config.yaml
num_hidden_layers: 14
hidden_size: 192
num_attention_heads: 3
num_key_value_heads: 3
head_dim: 64
intermediate_size: 768
vocab_size: 2048
hidden_act: "tanh_gelu"
norm: "rmsnorm"
norm_place: "pre"
norm_eps: 1e-06
positions: "learned"
qk_norm: false
attn_scale: 0.125
bias: "all"
tie_word_embeddings: true
parallel_block: false
init: "normal"
init_std_qkv: 0.0368
init_std_o: 0.00696
init_std_up: 0.0368
init_std_down: 0.00348
optimizer: "soap_variant"
learning_rate: 0.00518
beta1: 0.95
beta2: 0.98
weight_decay: 0.16
lr_head: 0.00673
max_grad_norm: 1.0
warmup_steps: 200
schedule: "wsd"
decay_fraction: 0.796
decay_shape: "linear"
final_lr_fraction: 0.0
batch_tokens: [65536, 131072, 262144]
max_seq_len: 256
doc_mask: true
train_tokens: 438700000
max_steps: 2926
dataset: "wikipedia_en"
Each number is 128 + 24 x the weight over its row's rms, rounded and kept within 0 to 255. Layers, rows and columns count from 0. Numbers have three digits each. The size before them is the row's rms in percent of the matrix's.

# k: layer 11 attention key, 192x192, rms 0.131, rows 46-81, columns 128-191
# q: layer 11 attention query, 192x192, rms 0.131, rows 47-82, columns 128-191
# v: layer 11 attention value, 192x192, rms 0.163, rows 0-63, columns 128-191
# o: layer 11 attention output (transposed), 192x192, rms 0.142, rows 0-63, columns 128-191
k46 087:123127119148132130162093116150159144088171127173113152148130151153088164143093131151119111147123128160133090132166139116116097154143121133115119119170087174095102123160095159159147125138124159
q47 086:152140154141141156145101151124110130112136157129110175130143164120169185146091094133143137096139148127133167137165120132115098150104148133163109094146118137122086132116096106133147147169152145
k47 089:134092132144100118141105137124123139137140163124147155165126157146111118135130138103156117094113137147102116123071144144124133145124156125133124133120083099116153103109082148128137149119093083
q48 093:094129140071077152153140137138133124136136109150142130163070174117128086076172181127136128099130154098136125121120108122111153112102083134088112128106098134141141119169185148122137127102109139
k48 087:102141150104112122108145187112100108121126152147141149107138154096131120150148103165123134114186141118163125143115096126139128084156135140115167106132145116118137139154140135144114129114129128
q49 082:089160123123115144116110107153124107160134115134120156167143139158139105124068140159116096101109157133149129115125136152109142133101123114121119141108149174157151117105063121084119137140056152
k49 086:142120082134147104125082142141133164119128111099138115160132121120173101164113093110148152153078138158135168089105085125123095180067140130159090111117101104115124146131142161152146144120108129
q50 084:124114148166168110088110161144074131153094129118134141110110112125113129137124155149135161110104159148113107140149130103102133071146139118072158087139154148116138126114102085112133152124125165
k50 083:130142135148169121139116099160128106107108148081143084064142130170136120140125111127120117133153131086142134138109145156147139150120121117134134131110130089090097106103139185113086099118108148
q51 083:120141182106166158122174132115138166151121110168109128094150139124175112139132087098111146137116107116089083155151120117159122108134139105110179166113136087131116159127118111149074137149161179
k51 080:157128109141153141115138116133158124153098106138115143055121173129115154130088172108108137144150185089103106133127166129115172128140163134165152129141116154163100103149146153169106143109138104
q52 087:120118131107096121112114136145135145155090136130126118153091112095146125138118175109098150125132201104122196165137096148103151143154124111141099094159140137089115109111185134128118117130106134
k52 083:112150116130132134119119110115092048141150122139123157113140119148111124162157095157100160136090112134074087144125127120142117147181099167125137145125122136140168148150146111191091123117136132
q53 087:127115119088118130119142127125112121183119116120110141127119097096138121124149166143118101078112115144136076120153134112169157133134169129097183127144160129157125144139100090136146098131109088
k53 090:136153102169145133149144150131157111145147133152139129177116121112133136132160131078149103086111156113170141124156127108140104093074173128119116119112123157144123170128132106131126117155146119
q54 079:124095133144146107106169090099140137135168139131107147101135161129100132146121147103150141118131116054085161144171109119129118146180107085112174105154113082142165147117113093163109122127121124
k54 080:096109148152113098177153086123131140129177137161164132110103139087132114161153135134121107152078135117098119121135118129127135141113140159155190137083123143118115103098116129100153141145140140
q55 080:139127136145100136169179119135132077137099126161077110138117146107160114123118148130118097138142105119080078098105143116138126130128151132138108146120114154149103117134091155122135103167130135
k55 089:149134129122137150141153133099158112083137149132067120165175127164149137139130096081107125150113146130131127146107148089090153122142127139102145115133135130129094137154150160095149126129176140
q56 090:142121129131111149133153139114147079138138167062107117135070154113143145145117123140127139161135130104140143112103135129111156117127124143123146121103153139111150104156151145066115116072136156
k56 091:130106141110141128101094133100125119143083116110137088127071153121102122171166116157140173160116138154127151117147167101141107163146130111114149097108189176132170123129155120134113141146137181
q57 091:168132137161157121108118121126105144101066108117120127132089113074160119145114121126120133155103135131148086086131089129099144173118138096124117107084138131178171168124159141095082136126145147
k57 088:138145148145132118115093136146144130139101142084153165115154159119127134128102137129101130119107116062159132084132138129106112081113130119088118140130114148090134101168159148116099156108112099
q58 091:126160131125110077133158134123147161128111114130131119141136108153128132135129187136133109147109123151143180108092106107164108112162158128138129131108099161113135087100120083162124111115110160
k58 092:134166093121129181145106133080133121132129116134148106124133152166129105142118151068117126131121117113128127127142119126171131145164125135095155101089094175129100111175118104129140140096134150
q59 082:095118121174107145099138133167133129142135138144161089110124139111119130108130141125131159132131127154085134135140134106126116145155098142133112148120146141188145160159149131120103150084103170
k59 092:136120127146174168112123143130124157170115164110125167116121187129120112155127118095159136104143157155095155147147157139099126119165139138130146133137144145163081148132142110070127156135146150
q60 082:156138142120126121163120149125123137145132128141126138130116115102077135150147164108172097109161128128138082077188145097122130125097102156077140112118144104152125168111147138107126108137184123
k60 084:160138155142146154125146134147141175119098105147135164130111121087118132114110131148115111147149088112161114100097114154107164165120108136156172075161121131112156112146131117142122128107156130
q61 088:077124122113153106126126134080119122119127120111147144107178110142155177143148162089190131122117129082124106107083136102111145155138133127143117165111121125142077114135115153151124067126130107
k61 090:136153116093124097154161131120143107176133164079153134160146119117092147108102139147134121136086158123118124112138072143146142112097152161110165113136130151155165115131140109147144158118130136
q62 086:080122081179140118133171161136139077106137107124163115161163103168126084138116108126112121119124115085111153093145141140126170112160138168132112179109138165131144121141135125140145146126070130
k62 089:148118148130087141137157127125083153110104144136153120094116088136094140101083078160133161159082110144108157141170135091141146137175111113164100109104153169093124133100132140138159138155114155
q63 081:089116148126098094104128146155143094110125153134125152138094127131140139115160093139108113097079105100112094136158145141119120116130124161110109087107146157140140063135076131152152148145155087
k63 079:168137120180130139118116124146160136148141118157133105106101111093141128135158109132160140112153151076144106115111153126126144100129155174075073113127134115116165141161108115148136147105103164
v0 083:108106158164142133156147155108100100121116121136116158104145103081106167125115109145115112141138139097116105172143104141126120151135136139101123155052109140145111124116086129182133130100155151
o0 081:101074119091146131144163108159122151101106121143167085147107135171124142116105137140139118105107114115110188125144145125144160133111121093103111119104133125181128128102147102132149067134168149
v1 087:118128148123133164117116164107160107119158137109111122076120143176155136090128117135143093122137151102117099098107099112157115110125140120069129117134124098103133082118153147147116089134147121
o1 084:142119127096112122121146159093128126109112127126106161171141096138124140173092143117103142121131120162087111106132100126116156136127106092131121078160178139124126136075115133150089114157129111
v2 095:135111139102114184120129131123127122081135153122142153119128135134150109102103165104153128067105138124086141098138135121140151098099137125127126105171116113034123120127137124125124127121107119
o2 090:121112153144121130100112137120114122107148171135087135135114133176125140162110144163116107118120106146146080124102102089125168122144126100160102125194143146077126177133143195106138155104132139
v3 083:111127096077106149068108180132130112119123140127130189132154101122110143103091111122138137097158112107159129143150146139107084101141145120109087118129139167141164150152171135104103137122146101
o3 084:132133158121148132116110134120121071143110107147121104138100113078120120137133171152141103163080088205175132098128099111128158143151109120103097101115147105111142169186181134116127126143118096
v4 075:144104153180117147136123161160141107170145113111114180111107108131178122129125110141133109097101107064100157148099107172112142134171123142118103123138162106169122141134085141133132090129103125
o4 080:145144135064139139142108123133100125095138122124105084104116133127096112144121136143111159142110133123132113128133145115117105093119119160113131156117128134163173146115096129116119145131082119
v5 074:117141101148135116112099088125177101073155176124173132122129121147178175157109094099104145117126117124104116109145109109129126142163132172115128151109115135139165111083161134117098147125129102
o5 080:116170119137129130104144161139119114169105117131119186108111164123144122126120109134072108144122101114143078131181104130138167110129096137100133081152158112095116129135118145136128167148144128
v6 091:122135103159114100109124111093144120169136128113108143131120131109138163138170109130130124169146083140121129127151131092120151150132138116189148132096175165144109125107103134147131149154101111
o6 084:138139128113093120130167101139100133166176149143135128146163141158110113114071139156127108141172129094104077134137108107136132100153160115083175177113094104148116094132080147093096156138109154
v7 075:155140118148173140123080130105151137120151095099115116172151149137134135173168102148084144153099081143102152134128111143124118138132156122157141112134127138098134108146085093123111136156130071
o7 077:102131100125130141140166159139128150133146127134109147138127101134137091115138120106132087093177154101134111139106140136167113134157101100130132143138132129128099137116113144104104142136177148
v8 088:128138124118127166119100180153133088138158119130121138148109145154086101120135171152140146130094144153142159122127121141124162163123128122104109128139102102113120107160142122113146085143095130
o8 087:124134127135114132150077138116112109151136143116130136108147130097134118118120173145135111086126107152153136137138144146106106133088124104145094104165085158089177135103113155150135162099137093
v9 077:076110088121152147141112133138094118175103125112138110170147117104111207119146138157150113090152131120150130163115120127098141153124104132128129151118118134157101122118099142118115125152123123
o9 077:178174133118139104108185145145103131117131140146097134151098142123141091153121106127138110121117098093125154178107108136157110156133160146119153135092120111124134131095090124121146127097137133
v10 075:122139113167106157144164088115108149126111107131130119103112146107112161105114137138125145133118157164120139126128104181157129162078136123124117143119103149146107116091123109129135119156150124
o10 075:109082127114122128136131060169115080103135163159112127127124149108092094135133118131122156136117124134157139137162122101146137107095113106126173129089121144109124081143123114138161054120102158
v11 081:121115132161137118090112126172118152130152148138099131147140122101150120155086105103153117166122117113154160157138182125132148167095128144158124128154130081140144135124127114162121178141116145
o11 080:121132125129118131152119138127183117156133088146159072088137101146112109135115125149153144116136157147119109123142094105135138125133170137064160170085119128115134101149133120114114119120127144
v12 086:120090124119100154144117136144155151120126134128151102154093146127166088103105143130128129101095163067095126151100124150184109119157132148104164093108161166123131130140129129130159145112115126
o12 085:163114116103130136105128127103103097141149131113109101077140162115147073184113145095100180093100187124122075089119147100106132079122122137091084130134163096095140127150127137165142140189127140
v13 080:130136130144123046177143084130139130111131123129157136098180132089123153094167095162141116144140115150132153100143172110125157122134140134107139114128110148180082070099134176115091129094110140
o13 080:145118103155117115118147112173092103123142154091164148134150103142082144132132129134087068158165110095139161121144093128159111133105152164130153140099083137119159115074138095128159124149100131
v14 090:123164095094145169158152118168114076154134054131145154125100168123145154142176096113125106149117120105177151137147128145106152128133126116075161151153131106132110110123108112134128146126109091
o14 086:134126082155118129111141126134120122131084139112133132119140109116085120151126107151129138123129082127138152117132162148111153124143101126146094139136110151129162188125148163108128145119159117
v15 098:121164079118115139111079136154130115090107125103135153100150182084101147128111119124096125098153128129150112140116130151134139096140155121191149111191129152153100146169143123089101122132099148
o15 092:136135141138183165125102078151122089175112095127100158126150129142155099117126138174130136108145127130110136099113134143147086136080124133140143120139142146146157165134150166141097140102130121
v16 091:110176131148126139100145118130130155125147104153139078089109129071066143136125165103129111135149096130199141162123075132134129103129085125141081108125124077148101155144171112113178098170179164
o16 083:084164115129104103133112180176137159091126118142136161100128110139150086083149124103171179181118137137082125107115170137119147129126177079118084166133147116115126107117131123154122132142130109
v17 078:113138121094138144125118100131121075125138145124151084122093164089158118101096144154156123106145177092149113135112112147174178115110096102118147163157143143094116114158101127102154115152118120
o17 080:121092153138163129111122106128092112127111112105102112106105170170116095161106114093104143115140154109145139115117174138158136082102173182123121103136117127144126132098124207140120145138109124
v18 078:164123144072118146109132157133161063137181136143153145157059114083144078130126097101154126054120127124134130106123123147112159134155150097120151156146151141101140139135176138083097120121143133
o18 077:153103129061129118082116152153133111114105120121099164131139151123149156137112120108118092117125123127143123115110119116107138155115130138143098092135118116109103124099140154123146160114130077
v19 082:126099102134118140154126112104088137145113166148162108131170155126084155123173114141156120126107115148152078134126135119150098157142137146146097122096093121156118144089117152137140140118151164
o19 082:132078114159160135130134106143175143126176143159129162167108091105111132118118111138160134141120139127119117119073119153128117140097158086143126165127122135109143102128103133124114116161113136
v20 083:147129162121145106116128119145100207094156137109123122093114122102114126156110141118138111128122138168140126116108099123075101122114128103118103134136116099143102135128147124147092123146116172
o20 087:123136110116139120074108130141191147110113114135167154062155131118138144076100157160124100138115162123118147124098126155151138121119135081145111134145114150109130160135135149122124122152118150
v21 088:139127155157149101125135126132118145107127142119093114129167056154153162139156090133086139205141137124138109159123119136127147159139114210135146143091171148127149111114086133122106139136148118
o21 080:115085098129117145157138137114144183138165116128147141126111165115135139144091143119141079133149048133139142139119146102118098108123144134117135140092182093125157120103094115115109144173111171
v22 096:099136092113161126127126109132156138134116122111052097134102128166133140152172111174123137165101155097107136131159114114183145127138134150117162145114102123113111107138118143141138128117118109
o22 084:141093064137120096172090150147086128118102124155134101115107114141114138144142154095077131097167120121113127132138136101079107135119150161123145157152115109104132136107097145094141189169164148
v23 075:123154069150114123136171095137143113135161126167139142127137137111154122128072133105179133113130105148099163148093178105127154148103144117137096124129120138131142121097176189126140172117114116
o23 081:148136129149214130150114176156133120118104129110097115110126170123048126149120116195118159118131125102120089129147142155141123093187132142135156149139125109103124119140134120121136099123097122
v24 085:117140091144118106137088115120129142135110133125084122076138105070095159137134125107132122170145123125121099099135095089125113156134129119127133132116139121146119095103112110124106120167147134
o24 083:101134105147095137135105089130125164100164099139144138108124091158131147111119131102106064134114151131121136116092147116099116155128186143119188142135103103109092116133116159138116141155097143
v25 087:120147128155079123141124152130172144146163108131158099119137147162081128150135116145103111151086115167121117137147127095145121135124109112106142090123121124138103158152149153129137130155139099
o25 083:140139146118110134123091111144127168132109142107142095117149130156133121159137131152106094117153111112153147103127160176132133111134175068136090175138139135101154119139123130172137108147148108
v26 076:135116147087139074138139131146164095122127108126117141169121127112185114114085114122110142083105130142080156124125140105109134138163125092110137157070143137150138162129118134172123136143116077
o26 079:134090121101137123128088198134081112104141123126128146093125165135147110090114137137126135122135110116133153077103110135098113118147148116112124113164107115113125093115159084122116151135084151
v27 084:133081139115171104127143142114095128109148111109149106145126133165123138126131151087142157164126151086138105112167119135174102156139146152107143136114140124117137126135157099092149142083134148
o27 083:150147087154149130172141099117134160131126094107113148116121125081109169143118110120126136120098138170127119096119118122135142129098052133151138123154137138120134103092137099134124129095162128
v28 091:136081113144153095153168138133113182125152118121154068167133125135104114118123106107143117168127161137129101126152115127139126178108134142087157126089139121102095146145140163128131170160147116
o28 082:115130117149147075135100138121126194112138174109174132074140109162113136185117154180116116125140118110113151118112116116109146114164112124123112148135131139100116161079106160140161115153188131
v29 089:120144114137147103133147132119117161172113159138129104126113135105052139119152154137141130076173113119093081134107147131144150119141105096121082114114120164129102123087118126173125100133149182
o29 086:127102140090111123158173094103147126130167116160107119150116149135090173096155131136168144163125150093075159125098106168148131111111131148165159170117132095113113104121103152126153113134128109
v30 080:138118125135156114130124084131105109141140150133113135122103084114159147105102128170117150118142137131104091166158124120097073137157151116147160151116118153131108097145131122154104112143134138
o30 081:134115154126150156089147125155131116089123105118093143128149144137151104121111125089160136135179093120153147088117101082137155116101169144106126134093102129129148111154089174093125137140103135
v31 078:115152088174147158159119143129148154152121099106090154121132127172085109064103115136062128165126079105140142146155109098149120105134097099152126132130123115131096103103121116101115110097158117
o31 079:114163136164119094168106109137126139109154094150119066176144115145162137136139108114123108119112095140107129144127155117128126124113129129146171162118142171099112123103103161163114184105127106
v32 083:125096091128148170148112111169126088129127098124153141118141137161166114148120141164112101139134119131117112088125108168115085120138136128135149106137143129095082114189083146125103122156129102
o32 084:137081096158104125121134136114157107100140127086083098134100121164147127105119107147109130085146152131200123124144130113142100123167154110131109097147132126188123157130099152141139141126101109
v33 078:128109129086086127168113142153153152160111114124137122117122129153128145126071122158096117169133148093140135139133114138124156128096159157134118133131105099149128184138112107140136128148125148
o33 079:147131154142125140088120121112159111123093103120136144100089146141072151138158136133112110151143147130120100096153146120096090107173135070105160093076178144124148091119134104140105128092147096
v34 105:098145083146150143112089121130128163105125148115097095133114115104034150130126166145127083146148112127134116127148115142174127116132147137120081118134090119142101109114160135144125091140157159
o34 088:122129097134122110141128154140130096123155112146135128122088110095116103112131126120120148125185128150158109152138149147108166104093155078147084113145121110134083118138074160134133118128113105
v35 098:174074191100144143114120148123147098103135151121156178162140133148214086150122116122126126139104144122136122123136150115143126109106141103159177150104209099103152119161108109094137123090138109
o35 087:094103091080134150100139099095112089136173131122101124165167124119148177122112145133137160079129117129141106113150111123151133120128141138075133122152094110112167132145126131146118121128123109
v36 092:139120101128168135171112107171127149139163122103116135116170130157099130142150149166105104169157140129121116105160112140170134122163119131151127138144121133117093066118097122123127131125157105
o36 085:124150085192116094156120117090132113137147166146106104121114119143156170120100111102109166151112089113118145121145106052120119123111151097100156168137149174102172174107117143160132123130130167
v37 085:162113162087118128139187152150139119166134103147134148154129130107166106178101117077135114112066110140147108127153131144094122124153102147138131164157147096145136147172102120131102122153124118
o37 083:108101104105097136109109116100153151114154140092173134118118139141105162151163113151129134115134136114114105178114108128119168126177144121103100085099123131101139147118189105171114158118159111
v38 084:115171104107096121157139138112127158129121133138135125096136096119052146132139113091135063122152130141132137139125181132104092142104123151103105100106097117149104146094147156138172080145147103
o38 083:119115141124113115117124104135142128118100118152187131114104107129145124091124150143102139134111158095111133148134152149092149156126101093097106131133098146135114137136129146120142152113123153
v39 092:134108140100177090106133155128158116126143143120169102136115128129152092107115133082162151157084134156110113121123136086117134138113134138084162145104127139078153116161142160144126107131108101
o39 090:119134113117120071133121171156183144138105137130159171077128109131111155158151092142145118133152090125159122138131114134138140133112126101140143138146140131065162141131157105143076141119147124
v40 081:122131149116138145076118117134125078081127112136105146129130111068112162132127146125138147088123123149134131116135121140111108160131107121160111146144114142168124135132112110104089083118123104
o40 082:114137143095117150128125137144071128150097184127148166129108145133135108117113126167148130120114143120133103101144104147133110139111149090116111147098146124108153133132154149112117083116071122
v41 101:104146114150128121149128154126136126106127098133088099114114172104083148135148109170118118143128107163133131129140102140142109114119145118143069102142132114149113067136118122133097123100167118
o41 087:089149095135136111115145157146109116154126140119126094160101093107164118136127156125082105132116136133146149109114149165095135173115110115146163153117125127137086115134119150085143103149105131
v42 078:111084126154153133142153095097178155112160159087085144121151134143117150112111153151129154133101107130150142090102123119148091116140107106126138142136147147142130120150137125109096107126125125
o42 076:114158131135117103117162139160153138141154104154116132101103170094136127114119102144126132117146137123114110137091145132088155130109184174135125105111108136135145101132093166121113147169107192
v43 088:153159110140106121127152122143107094174128085121121088126127152112094145102139128141106116149125152117137118160126131166108104104146119127163129072163133093159148157090159074135104113142152126
o43 089:128123123107128147170166121118092112112112133162120096102143109110129094151106108134167128094119111106098160072146132116159131135124127133109135163108178159158128102146134121170108099142131110
v44 082:127077073179106112117118064150104125103121158137036172119151145169082156136130108119140109173194134169128138136109118120181168120108138142145113144128123150149117122105141135106099111139124119
o44 086:147143118121142135179060127144133158096134177149125122170125144108102119093125161132142156128127100149141126108145126102125088142096143146088156165114112047098096126132098116183130094136108144
v45 100:131162141131094108129139154148139112119153102144104112132133110126079111118156139114113107167101090189145144120138110164090100146126112116112106139183159132137114097174138143128142155137146128
o45 090:071169110123133106130083144096155147157114138157141139148115091099095162169198121155130087125142133123132126126127161117101139114097101164102112136165125142111132139114154173141103144075131144
v46 078:125134170110165127156121107110144133108136175104156149118151125104095132140120102129156133163099107131092061077166150115124118147144140151122163138124108146125133134108141116090132114160076092
o46 083:144124131150176106138129102118136149125156175130148148120168151133154148160098081115124077157107170134130155167107135125162129109121128148130105142151150097148117143077143111119131116151132177
v47 090:140130103161102088118112147146125131141063128177115071156108083141087097124145163135140122122134119071079125162147106126142127135102105152134080153129112123119106135108136068112120116104151105
o47 086:115109082142106097134139111116110069126111154137170167137113130115148092112164131125075143152133083133120136124111105133151129131117125140163102146102145112116120134132141129130125139121133131
v48 089:095092110108121162122161127099139080165125124099150173169121128103135142115153165157119143102133136089106139123132148154150124101154103094153148118075167107114133111143122118126149127132103133
o48 088:146122122100133117089128113094110100128155154104070108125075144102145148131096123086149112135135113133146128077088127127147112124100178191107155138144134112141125125161135107156106149113111167
v49 073:133094112095139172115113148148104159119117128128114095117101123100097128159145126160147153109125160067100100155142125117158127111114106137116118151116081099124093132141193117127184162133156103
o49 076:110139103166137126138132117162123063143120103122176133121142094111176117144117118111135126162153112101164122099107153137105128094105169099113130118157153111133110148121146104159167126147116128
v50 089:130141078125087117137101126132146097127112094157108113124113169065115135130125159131131196144151139125157159128116102111128139105116108126142089131175100109151131118153143118136117101114131160
o50 087:105145116164200123172140147145125109108114124159144126125135113125152135146140152123144126136145132097148116141117138122101129147096162154137100195112110154133101099150122147094170129136110097
v51 087:180101110113154130102166141115161109181125099146136138172143126152207162168158111103137100124076108094107136089155122147119132132117094135135166123102159121114163129140101153121160127120105069
o51 084:089102128158109142132146104121114156105123131108137142108130110116116131147140117101094136113167103113146112159147166106129119145152129114121133181154133096132126124126122086118110127110133136
v52 089:138126131141137125112129131114111143173128117127156095156156124118097150097127095109129163159126116110101128136148152151109123135124151176093114167107095145121113132144113118110158126128168115
o52 089:104121118130122176171111144171135145113131092123143111126126109125149089141126091131151136141132133119106137198136115126159163142152141138180120167132150145124090135115106144198172156149118121
v53 095:116156152142142091096130155081151105097128164136102149145153093101138128107127150099150137153146142143156159177132123103098138096135130141141181135133170150143142121102139112116098138160119130
o53 085:135150115104139111132117126111110118103145128157125173119120120158144143135095154126104121093136117155126107108118078131184151137081123143120130109064111111110130134119108114133104078116104143
v54 092:179126153117146122130135139103096126147168152100145161142090119153152115106110115099149123105137123133118130134160169127131088141129090139142121119091165154112175159085112106141119108124122111
o54 086:132097151122117194158155159083091125129123100098126119131145127122139101154130146123136092152091095104115093103121071134140145141136095131140108105125144097117123104159160123159128087091164153
v55 081:092117150126138105125133128103144111125128119156174098123115114124133152117131101141161141123165149108118122124160131080118107110144103191179137119124179158133138099146107111117115158111147138
o55 082:157162115142170150153123080130145090152121128142151121139112133125138118136110159127118162151096125124106143140123141130168122132097176119138153177106107121118079174116132114099099126058142158
v56 082:166154081100121162116139138119146122069136152136147143151132122154164108089128120104131168123117146139127146113101135119148132139149123115141104134177149145138105164148143109108154142110110084
o56 083:144123143182168117077091124156112081182141153123150134139103146139114094152097133146130187117121095148143118154104110102111127114147087159122167100177123154117136133110147109123139113110115103
v57 100:131160138185130102136102151117136152121138131162101158132142148117091162125145087133142126106150105134179137112145125146103064153122148159123114100119122169158129092165116132147102134131158120
o57 092:095120118141140162143141104158165123118153108126125080111094104155145140127091113144154127155132092107110086096129112143090110140141122146139136161092139109153137168135101196116112128098121130
v58 092:101130139118172146141095183133140150136095098095111130126116131162102151099146104142055098121102122141138120092130171127125113120129134117129080092108144128137130122113098121139128120095125119
o58 088:136141133131096115085154150135115129164142105127082061158134108112132125131092123128103110142132118156125135108115157143085121136155127104167114154109117151099168118093143146121108153151100161
v59 085:121156108143155135083139117150142176141152090113121137117104167073116105129089127145091131131112104121123149113146129149121114107089072080146080115119087168164136130148108100101123128148141136
o59 088:091117103122133128138128169144114137113086136142131109128128137097183154067112095081153128162123131146126146160111151130111120143164160116157117145104141164156176138144144146109108143144149133
v60 083:102102134124140139132095109118122111143081130141134132129097118117190143139118155118128131082143155131133134167101122105133106135131129101132129129114136120137133087097137090124114092146144093
o60 080:154138114107137153121146143100148117102146133138119148104142155146116163104115120139123104103128116123188126120133105128088156130154132156135181154093105113116145124161170125117118165101153101
v61 091:116124153140117108094091132136107073158113119121083117116140132139146202155147143147104101120123117094110112157150142085136117119170119148159140133147122130187146152137130072122110132179137125
o61 088:127151096148106128149131155096138133100133082161148130120146110111093098157137145092114129132136113117157127151095134097163147071173152140128164110144166134116128113125123129118138110130111112
v62 097:153141110121127139154111116127151129122127095136135126106135141110134135090160125134156123115148073148134093148074120222119137154099075116092141104133100135147097112134150147150172129097096161
o62 088:143154134123138125107137147138132186155132145131102124076095107115151136142145122124097132129139111121148137145117150098165086136114132105119121141096117141175114127134087200123098130108091103
v63 075:122116138116136139115123131127162124109149141107147125143111149166160071140164145135136163118200132167115125132135109100143121111119125147149176145129138109111112069163132087109138123105110127
o63 079:108122096169125123118104114135135115139123115160117111170120113166152118150110141113120157128121107058147125149108137093155105070144140103116127145101149132107120133138128143121123171132132139
q64 110:137157134145111131136144134093168122177141098157148109166107143144104197126136145106116104143117151130160172170112130145098083142061123123145079117127114139148118173113129109148161109119113135
k64 109:126137159148136077104121121132117138176164159123188155095112122119167141121144151149104099122116133141135086144122111119124115147108104087161130157151140138169149109125129142134098140105153142
q65 118:118101108141119122139137154115133122102168124146178162158111135126109130138111131138148132109113120140109154128141129111144141133149149096125125115175140190154088132156132142148114097140138112
k65 123:126127123155166130170116147128119121145179116141141123164097151143155150141114133106140144116134106082151141110126076129121145133176155136173085133146137140190118155111139176133125130109154118
q66 115:141170142106098129103117151147144095139138105158096122107099081150090165101124158117141164127139138114122118082135100111104110128192103115106116176118162112091151115142128100157120151112111083
k66 120:112144095138119128135140070082162097121115173144102157123143121144115119124106111146148101137158081114121133124174156161171155146142128096129085109119127101108147089096149125129127137122134101
q67 115:132108116133128112109097117151145100134085097119132144126160136134127157139143153097197121136163129161109132109145094138067078123164150116145120160109137143145108103120161119124114161160140092
k67 117:076126162077143124125119119130146117152140155102128131090106104135146157132136114128111133136149136165118162148107117139112147135120160105153112100155119123144134147163122119149125128115153123
q68 116:151158133116108152165108115202133171146079124144136138141113126078137112135124098134161090153115168106118161145086139126154149097132099114145132124144113104114113108170098122088094147084152108
k68 116:145148114124093097119113112114134101136133142159107133130100139110110159119165145118126146143134131167101155129121098122128142145107141077132147126133131114100154150148152151114104094118108108
q69 119:148106085165186142111132115110136125086148158132093087119112138128165189154100105080132134110158125123091132167082119090153135119125147170144136162095155131150161144142114139124115121165122150
k69 119:146124115164126148120105127131119108092147144132083106104157097215118159135124135075123120123144163134085144120113115153213115131131111122168099176091111130127137139166120156085125138129126159
q70 125:133144129123094125121137162081114154095121100166119132094117184149143162126145129168107122140118155123100136150150119118156081115096138093145146128120159153103129124164120103128113142125142069
k70 117:116184118108130128134118137103101104144179138160125140086122161085111130122134139096162125104092139184112138120141112170118146133101130129087103097168109120133108084146137107116113135137125140
q71 112:117102141144118147173147106151126132094113167140110129088198123120113157160132146114114165096119136170128112129147123095113168142120127136110109135143121072181082096112111109099161182134128119
k71 107:075108092143126158120115127106090144140154139119106110139110121122117122132086159146116088116166097121058084131155122135160086101079116160098154114130118127137099126135098118133107136085120115
q72 111:164108153134105099140101117098132148136108135150098142082140113091132137152133136140127068123150127149133139162113123094134138107137112145133115127097135163166123104169145139082186090118138106
k72 109:143140189123139116110117147118128152095148096116142150118104118136084072116162151122152129097156112143122112122111082107121138146146143134148106133148109153138110140154187145137145110126133125
q73 119:092113110106137147143177095108121111174128149136145154115104159109131138148129141136115129145122131147195114119085125129147134127110119142163104100104128103096136122135134143150133144113136130
k73 117:098126113131136143096153112123124093167132109104099113153162131108163085153131149092100103141160096088152141098117144152125123121136124150131102132142163152105133117171125132123140110112113117
q74 116:082104119131105115086155125113110146080157143128093156102133110135125123109125090106132186123164128125158101101132124140095108124108149121128132135092119138125136079138086105155161091127127120
k74 117:140061101127117162124155126121061149102180167112140118142107114134131078102112126123119101096128120099131109154117125090155133149154088122116138107135116122102162133175139140133138084124126112
q75 117:168146168114095123101109147115101080115125117140128105107138111071139107118105130073125121120080156144152122107128168126198095118140140140120115163081158142155112139121163093142137141116127150
k75 115:149145135111147115132121122118113146168133160042134097137175090102119126143116133135126096117140126158118191132154153175148139168118130114143095153160107177108094154137136095114127117129127139
q76 120:112200129138094160127129122125157139093140110131203109072127113113100158159158139104103124122149132116181092127122179145135106121132148151153146099133156107147152118163164155124127111144149118
k76 122:144155155084178147136101126094185126137130130094140086091141091126121134160147123099114096172152157137174089139125146127110137117160105134093114128133127144147097122146126125085101166107110105
q77 112:135118132116078128122131134156119129105133154082082101126149137179119139121113154095116118097088121134177147112133130156162133135116115128116145194160144137152105116114148103130151114138138113
k77 114:129095091132143088138151126135107114128171138107144137150145112121133162125136168107107085168108083110211149138151153122166107107115108141166130108145120096120101119138191120151115111179182141
q78 107:144118141167160139093123122104136132134128135108134170115129124101156079133159150097172123146099140108103150142113130121133161146124093174132111153135126129138146109107122130114128135131098144
k78 108:197147143152131165148109115113118163182140122135137150097092114146126133114123111133112133118164146099111198106083088140133117138144148105131186116144150142118129105139145124128114107159165152
q79 115:167154082144156143138128159107101088128148197177121146142129153098111110139139161139127123107114116111138135142155137152092126110143113105153158167126098123151111183126085166137133177119106115
k79 116:085120089118127123119138091129108101105117162170107138134157162114127121114133122119108150068130148161139155123102084165108129154086133128091120141125155104162161136126104130134115100133091114
q80 120:097111131114126090175136135091101134116137147126092089107122103087111097135104099099131143161132111138081167094151100189114135081127129138177141134141169124088157149110106102110142176088160136
k80 114:114124136161133121115078103142156131125103088129135106155163130081135131101110132103164122123123112132141120135131138171133125106143131092121129118134084143106126185160104112160122085146139087
q81 113:143107112118158120109142132106151143132125140156110129146152096134097141145146129141124135159120126098105115139117163148120099127124124156128122141155118109144127106170126114093132102164129134
k81 110:144190163090137138138065097077142126134128126136165123148124145148141129127128098122096098138100125126142164081147158146135100133110127121152134126136127102076134109125167103137138122149152141
q82 116:114117116159179097122183165132147111148114106122134130129101101135103075129141135101150116078126136087140122113121138149102108153106091110118099144137139178097155092100116105124113139132080085